Weights of a small GPT-style language model, trained from scratch on English Wikipedia: 125M tokens.
Each number is 500 + 50 x the weight over its row's rms, rounded and kept within 0 to 999. Layers, rows and columns count from 0. Numbers have three digits each. The size before them is the row's rms in percent of the matrix's.

# layer 9 MLP down (transposed), 384x96, rms 0.116, rows 215-248, columns 0-95
113:479435521458441467516498522469476413396527537590455476484432541625541497479490461540438504440547500448534586524528525562497436513535537519472563541490498536600456556395556522483478525436531463505507472473520501416510453470611436475575508514431474542497457567384545523476599485551590451510
109:585494535538557429471498501498460486468390542465519525499439436443574472441568531509524494389458483441421514555442573598449483531420479499514578518501433473507480515466505593478515471612466492503462522451549589517517475410513474533421483615533545514412513543461590529463477480560471555544
112:487571478501415455465496505528506464504557484514510469467528576500421540445511526550524456471420548486486412490485450462609632513522525414375593508471551431458646482503418567526455440550559515525533593576474488538466458478521536510541448425522472490510522519482501509557499477387507510490
101:604539504517531517391473541475530475505540513424560525446494540568552463435543446555489540456483518427415426392513501433389523566529570552537520483513529458465569540466468586488566487560416489592422540490413506540567451479525415507456468562433448498532552571472458451498479510519478522471
116:475523498582539529425569546463436495532564570489515448503509522541585422432577456474364530439511530461416566535472451484439479474419411515561572526531512543433429484510599513496469513464488505560554479510435414491525595436534474512552408515565454582445501503489494491503487545550420506488
083:516441418594585471502502477459516485472488495483572615508517501443521482492485544402530562524508483500427566547416478530506466380509535509461543537615417493511482509503449419537498580456555521420483610458460497484393511480485522535518484499523637532547471457515448578455511523563511556455
096:539541366391481577456467539430554618495411509514451521481483498494487459552460499507598507542553458440525554460483411520541518527482389537467513408486541430530472571502361427444593559508514538469490473537551446561500436517501537505479489480539507534511491519533551475561534518483497587461
117:515533439462606622456469529531479513486476501440475511492491439439487445454617463426514483533537482477533453521444566495513454582561532565503496430480550441590495527397499467532585560488458444465451518482495497604399422574449509512514456480555569518464490536524447496500551597420490515420
104:516507451501473599467546551506414505495476580477600502375436576437561512524501508532609500565505438504454525542455505421408513503471442523496473532561517493455589452553482472510507542511498452473560590550479455477414485442479465604435470500502466487470559432509523568550386491502417557479
098:601426523585476436530509453458472559459546511545546532517515489560384522519426495490597491542436460424473454449545486561545545546537507435509475422567455534486441427613478460497518519421450499495478501559543438549546549593516513522558450546427549560508432415473541483536480444513512576430
103:496453500500513460606555530548667477489428476469529587500513552548571512495478458437555497511493508482456572404489517413478612501508477461538494480508525426491507577472441561427537458487552552474493481489532485453548428526374449471447543504541509471574482490460452555397570470459488536413
090:506520517513486493481447505525508483617559561598559546487499458585482491513664430418444490508420496494486470417540593466498518448540484505505445529540534496439429444533403486501559432514416503531443592442470519502547494438502457547562510530468481490584553505456411473484564477489584482576
114:454493549461531395525539420449507589483501540529481490424541492550453506456495488561535532534526427501522566528464512508513485384392481533580448480497427550482550512499506477494466512476546507488582569446553421417498411561548510478450457576361526555447642539547546494516448485538531517500
123:397500502582429459457571428497535468507600444413532509446489523414497426533486489431445479542565545489529458547555496484485449543543449530561484539580440497459435568576500472524425513517454551561461634466503486499474529490537432495596480550553508512552403565415578478476518466461474544493
088:512509519533509511403447501433501501542448617550427499440484471478452542540594511460509518487590532452470458579497488465455494539407427506504572499538478470448510563545528518560450594600468484579556487515460524464394592504455485440494434463510513554451451458520528502566349543526514498565
090:461503528553550375569633506474505540573483478531589488502469435447494515398511552491454470474478465563454480484536538561439438427544536494486535472559499529526392565521407531475423535455506519493469555483463595517546548528501541458452485533561621451529543438452498460480505527523511554382
095:531448532479479386498573522457515496474524442493501433582472584511487497541528600493569536552493465549465528453465506663500476409496527504393435368515557464537552534470443478541468564529538572459416476516446539517535454547526549442497550469456523456496519435543440577496522479487480412463
099:511536607584488529522604516557467494439467482515512501472508523461483416470492536534465470414608545471481374559476431513494522395531559472526519505486521422360534494486489487564464540419504544441456450525549525478477516502581512567530491508601586468422522452515542521466546561521566441441
127:480480527515461511535554617487483441601573420551513483441494524565515428455589403504470538475497609531550495505510486493568544534448548498521582533546439558511464463499534501446470468381428562480442487483433432436514427506416510539555435466537526504425521586464482518520434554476557422529
073:522529435468540451470414437466406506514557470475519568516484502449537510609523483477427388521440491527601511476580554523416435403565522469480474524504520536509471488484487540535479477371525618520445481571524517515460515489593434521411476537454572543456565426505482551540519569516474447531
096:537539518488445530482415457551625489578455477439464490504566446467524578517497519460444556506546458405489522404553474415558558442505474442533546500595504570553506556503487535514470523499425434549486478471543540481517519482570502496482527377475454459454408486499568540500606484457481620433
105:574483552530497463467579461569487426498468445526498485459499452506532515604573470547517431491475561501515474522488411538522551416453529451485413450485514493458538463541532401609508512535545523497447564536535494543546577497450494533533416551496492417519612430467334535538589456501486494473
119:582599501525565448428402504519412615487429534468408583454541507470479531499578547452547586523523458541472505398495502523452486384519450488419445527452469533524506468544497455463476435513478517498545541598521463545510572504506446533513504551476489451464424423531503585475486494585564527460
088:587526531545509555453503514463479426542506509486598493533465471466604529475493494509505501451432574472456454528567507497456497521471522504392584475392582567423490403527521501505551513546522475510500568508536504500588419467529458534540451572469543467628526531468422493460438411399567456450
109:458492425542481502429357596524514478504490501522481504496565490516514542510515514567455506510442540448504521487461469497458490546425476424461546444388515452532525513480463466547599520521541548504510532492431478553536589528417506542620508511446434496662461505468452420625509444523550502500
098:598474502549440482480447494403465514552441524579480591512487458555513451463624408510493519440518496493477517592581505461481393504425497529587501477495494515485439481560477539574550541532504458498470463432446540387507497500501539472524464512533592510517608484538432492435602515542452536419
097:511596467541420437464541506473494446501443485505607544553446513476530513499477521457498495488394521485507503537491462457536596614453606472557484538494550457456592455522572436469508506531499428475564544471502430494613426463446482443466529504577498442485488539456569573558516457434414571436
109:492514522633553462488573502497497481478435522508645451497550485489552480416302583516487568411529467479488465443476431492511460474476489562522524556587494530473464544410424538529495520477489480550521539432539571403497551523522539492508548444554462513526532491525478493423476493439513547471
111:443483467498498582429448525509534557502575393453535504426447484453522533437447536536472479497475450542413441510458553557434526470558483519474525491502406671483472500548596511497429508497538539476393488585494564508456457467539520484463509600464537444606529402530468525510522522477472556528
108:469553514572456452483445357421546534497551493532471579466553499500518575416487514531434509453443428456510469482541490533451473437553526542541492539515452439426530556537471572400459530474485472482430604440516465503551518640504474524525473466454552418549526512466570502615520471553501436501
114:494505450532531613395510490472515471438465514533482485524466502532399455425531413429543554447447493486490535404437545391551477509466496562556564557530564574468553603552536422489551528466498521458455555462447550560515475515508461502580476498503444594525396525540534515477525509502383542521
086:476592473595525454435526512449496470497449474466572554481510506526451568416447628512505482541459444454441535494500485532432485506503604448492447420574547553551554460497502512549501465493590496522438576429491611469554519517423470567499413506534537566498545460427470439580546471537433488441
089:542422566596510430415562541476541421423460521494573615535568406570447486515466529466518477408500460410525543413533540518512448462460538520479507503491499480606466445419518519463455526534534486542491488515544514486447410487468578492571449530594539460517565519420468442552515506533578489486
099:556470521494524555404509507513546543482432515570544460479552563443557574609509460492481525400588545492482468446415437487475500482561407518558472457455536580516437538464418477493490554527613422507507565442584498529572445439483472479459559492441409508493472457470532487523432424521541512575
# layer 9 MLP up, 384x96, rms 0.122, rows 216-249, columns 0-95
106:488427432521499408467502479484498532474539485543501530511458560570384368513501496475585533533532495541456512462498459405440498515526441492531476610464581575470443489499559447474543470478638457519478551425446434581468443550501530509473624503499526527614472475505445498477462490455521460453
116:593466449520357407400464498504489532469442524509484477546466490398517520527500518583452462566542545541560487538517458452547529556547569400513474480543538472574562571494533531479458415542471499482440499478532516426441445443451521629485523532554626430495491490486501503522473515480553471578
110:386409616553449573567552438579507562500477370456515518580526462433481530551496485495580457529540515524531522569518419539488480567498560411512425545526506540519418443495544508506477477460522484402492401454551498481557438552495584470442509467551445537472427463488526494449476487471485495529
105:531497456578562465491493526462544504564564485625479455511554453446473465493481494450503459477523556548505473365587463494547564465505434422545512535511452474461519441521506484415485411443616494505473527574570502509540555443493518532498480486462567498560525507481480420553393537382520508619
086:461451543558476505533514533521444529541477567466503409517603452593475477533440424561567429552468534590500479529490601518541500503491443511473524540376491494488490538455509457453502390489583487468501423473534515465469523417450454560523510461483509602453583448402520438483501449458390542531
088:482558473520517469347543379444456418475496498435373419438514457443512456441434525497547440512471586518508515471509566497491536485527522557436440499523465508449576559499540504563536551485546613509438520484509509470470450519476505522589508525584593542498536537520503457430515463499578411466
108:545419520472544578555467477538463530598477461447540438458465535519456596543591461470561438578445421622543489551518487539426475624453386509467518423509410490462523514480548488523527478511409459486510481440482502450566459453442505539534478522409549489572511490565501466498451461467518551503
113:446550535482545490532481556422513533532451502455493521484569466518582498459488577500479480449496566571513606492556513471551493440501441479570552540512546547533438478496418513324568470454519511479460470532498537599522476457498476535525587516494545459536582441389407406530542578478521434533
099:408582500493476621522488561521539397511544535531560520403530473453409528543474565497416519448470488584524516503479522581487467440519401586380478559461488487521546556527530517431482469611499411491483557485539444479497441480552524488475517486552445469537445538533463479507608488445526451535
103:486430460531429483505464464457373501557471520468518517550479543542507484644482544574511588538517484543505553531505435486463462487504414503436496516521443490545543469547481565516495479489443495400527485414460536532570546524574420530356499564521497514481582442593479543480555540526516436392
100:489433471488483596529556470527466518469532434499439423558539517379530490513374506653534498450520527525547512522451445582503478546395473502501460461482499480565535550493537459504489509511580523503486437506533505485469562597497597516554473496499416476451451480571608499598440497489418542506
111:485541549564507490550555477476450456496507496489521481436466445499474515505543537585473434572462501449464479466476471483542464482408497477514508515421390484474581536577532400577478522598569551543501534414519672567521478493414520540377447539424530475473592523552499512516489542533523466486
108:467476519432522514535460550454550422431471472478496575433539525428474544590549459466466516533519577481489507524485509497481515396524485480493444482537551454505524694489548434514457506548492528482465502473467511510489532469415502539429523553461571396515557597508482596452498427546601591555
098:485548531449518493633499460592560470486417451449504573547501537488517512448474463526513545431529521538576457507450589506548443460552516510543534495444663513544533464432513555524534460438469581436457511406521494537581398445510480512482467471568445443481592554519527467443510499437527440514
091:500497440475550532422473498538554434452541497393431456552494455364517414504521531442584556485524499429503486477496514542475571558394532471527575470497482569469508511450411601518518473552503527492512442513542462491438503574488581580497505467558430482512502526536438506521515411423480466633
092:556449516469570574464432460500493396439490516441524593442430619474560450454496542431509477555457565522584471521566468553470620470578539479579517537504522442451519509545560463439566465462475482488480440549500461503492432480492530457522486551511509487543458563570417515544442416505590572478
101:511459525435571403471473514473514393512602479508489488450385468549523407517503482439484509495471435519478608561504477502492425532499479482606567455499460511450562532517412481493515455551509484471468496433508508479533512544529535456544493622582470511560514441517581478565507603488469583383
112:423484533480474481539511465535457448525448473423475503484546479528493537465490641533467439475595503558447490565486492417393514552538471498458479544481490557551407530546566524458523478525469502529576534553561426524534535483465501547380515545515541513596426572424400508550434403572490450494
066:444497519442421482526469561537547581544549528482481584539477497496477479383462527532555563486577518542562536571543455539542502481465521541467621532544554441498480473484560445457387489544559478510435530478493588417487514520384484500479562534540445468445437512515526405520455365468474523544
101:544520575483492465466542446506542552424482473495504542616469524484563415534496436475480486414519461571606429501544485442455517521524483582430474546523530461404521424526509493498448489487494515481459552550546393465585517449517470502459490574497529454455571585432418401524493422450578521585
121:541585437561602534421495443469509451464500570505457487497442497536574584520553497401513517487473453513506511467459506471354405464430548549532460560488546486473551504468460448510434502514508540446473532495553504497563478569402565440534507544481506467570587474552614415553500450519546458560
114:443468477494551509484526570445493517501556557504489448478487522497455528565510589570548532457496435565443550493515486540436480456539517515520408439526415527489443451513511466497475505513547430509523392513454486463411595474590516526508549649436439485444398441566480542450471558636493466462
098:438619434492558450499493488559526506451513451415502548461432430480538473638559559527494567464402506517502496493492492516568413541475535500489401506471496516472580512521509446582436581543477507421502458464482536512509538398405530492414551516558487530455454504480507629467534515556440517517
116:434528520525584523467467523520531488536501600508487549453504477428484537536549576469482434614576486492576424552504489414579455465545429554477502522528374479438495471501445541527479471492546560490392508513417513563529511452438587540432475563419501460486532493507440393537516448464544565557
100:444504511473617526512529511525543468539431476502464542473481457475507478570462535485494459509543624499500436518471582506515477417515524494393415534512519484508595531509497398501486550512572644502500571468523463538475405507417432449564494522442412393455525508465570447562457498537516498580
093:387542530571531461578494448507386552517531537501471494462561414491552406572563506558497537595496530462495539474510522487558420524452519549462535492506492438415514490573484432540534527472341440524466557420476477487508591470573474488432479523438532424512537453478448525524453451438539529527
099:390510508460517504577525458556480486476549474561560434503603475456483463577484417471563510568576544467543489525563542433485495506550514603475393435446481442486493466427496475479499493552591480532466557469474443423547495491445532498554491528520482562534502495418478464413517330427470481503
112:420481505532503548535515542605463454559561508520544450465456517553565383442528546425591457506459359448449531562517533470501482552516508460531522483528509536446502451540501498547500506508496545472411459608544577487487449481414410461556454537567537484542572487439459545381471534474526435508
105:465451473523443570479397510443568454500570483566511525419529468478445460540528561439497503472475549525475511565479387501468530479447481468486380593529423456521502504580510514539589507512524587578454551557421573510451423499521489485471515589401520478473471535570469516525500594451408492545
125:423403452534560507481513497516486459587492496556501612533499507522342499563545464508524553535561454572569451490406549431489440476548477429497509609465491556483505459551535480487539565379564600468529483462569495553502465498453553467496491509453431501480484524451548406561482510520460499551
095:449515428470503521498550522429528441499461570388531513449500565443547420426476476516489460504565450526545443604512561578450488626481527483537517503468473536438430627491533435549510534476573531462457508507535521537528593556510528524483560509497534460423536397459574448505552480528425532583
102:593495441522568586556464490550539493535500492508455644416581499492438528384509543523560532473639509511471509484496508478523561531521522403437568505511520527504539476549510465494456468485498516461474534533533481486521452449535433519470467539362387528575457451494426524541539591480520429489
096:426495505441519433504563538538480475593481501473460444520484460401444526465490551520491581549417432459545439574559490507516553549410539508434463524505525370572511513536595610440493498537471437486445539458582543500542454577477454542538551527496448459577407481480443436451544558486509486521
106:513486561584517468520418440482568448456422468513518463389533478552414517481557530554448509517483454489502574456481475473510513429558426518594384424553511456570521549474521499459454480499543505463571425504492473587436509438507556436419486531560545540529496344532492520474504490438552555545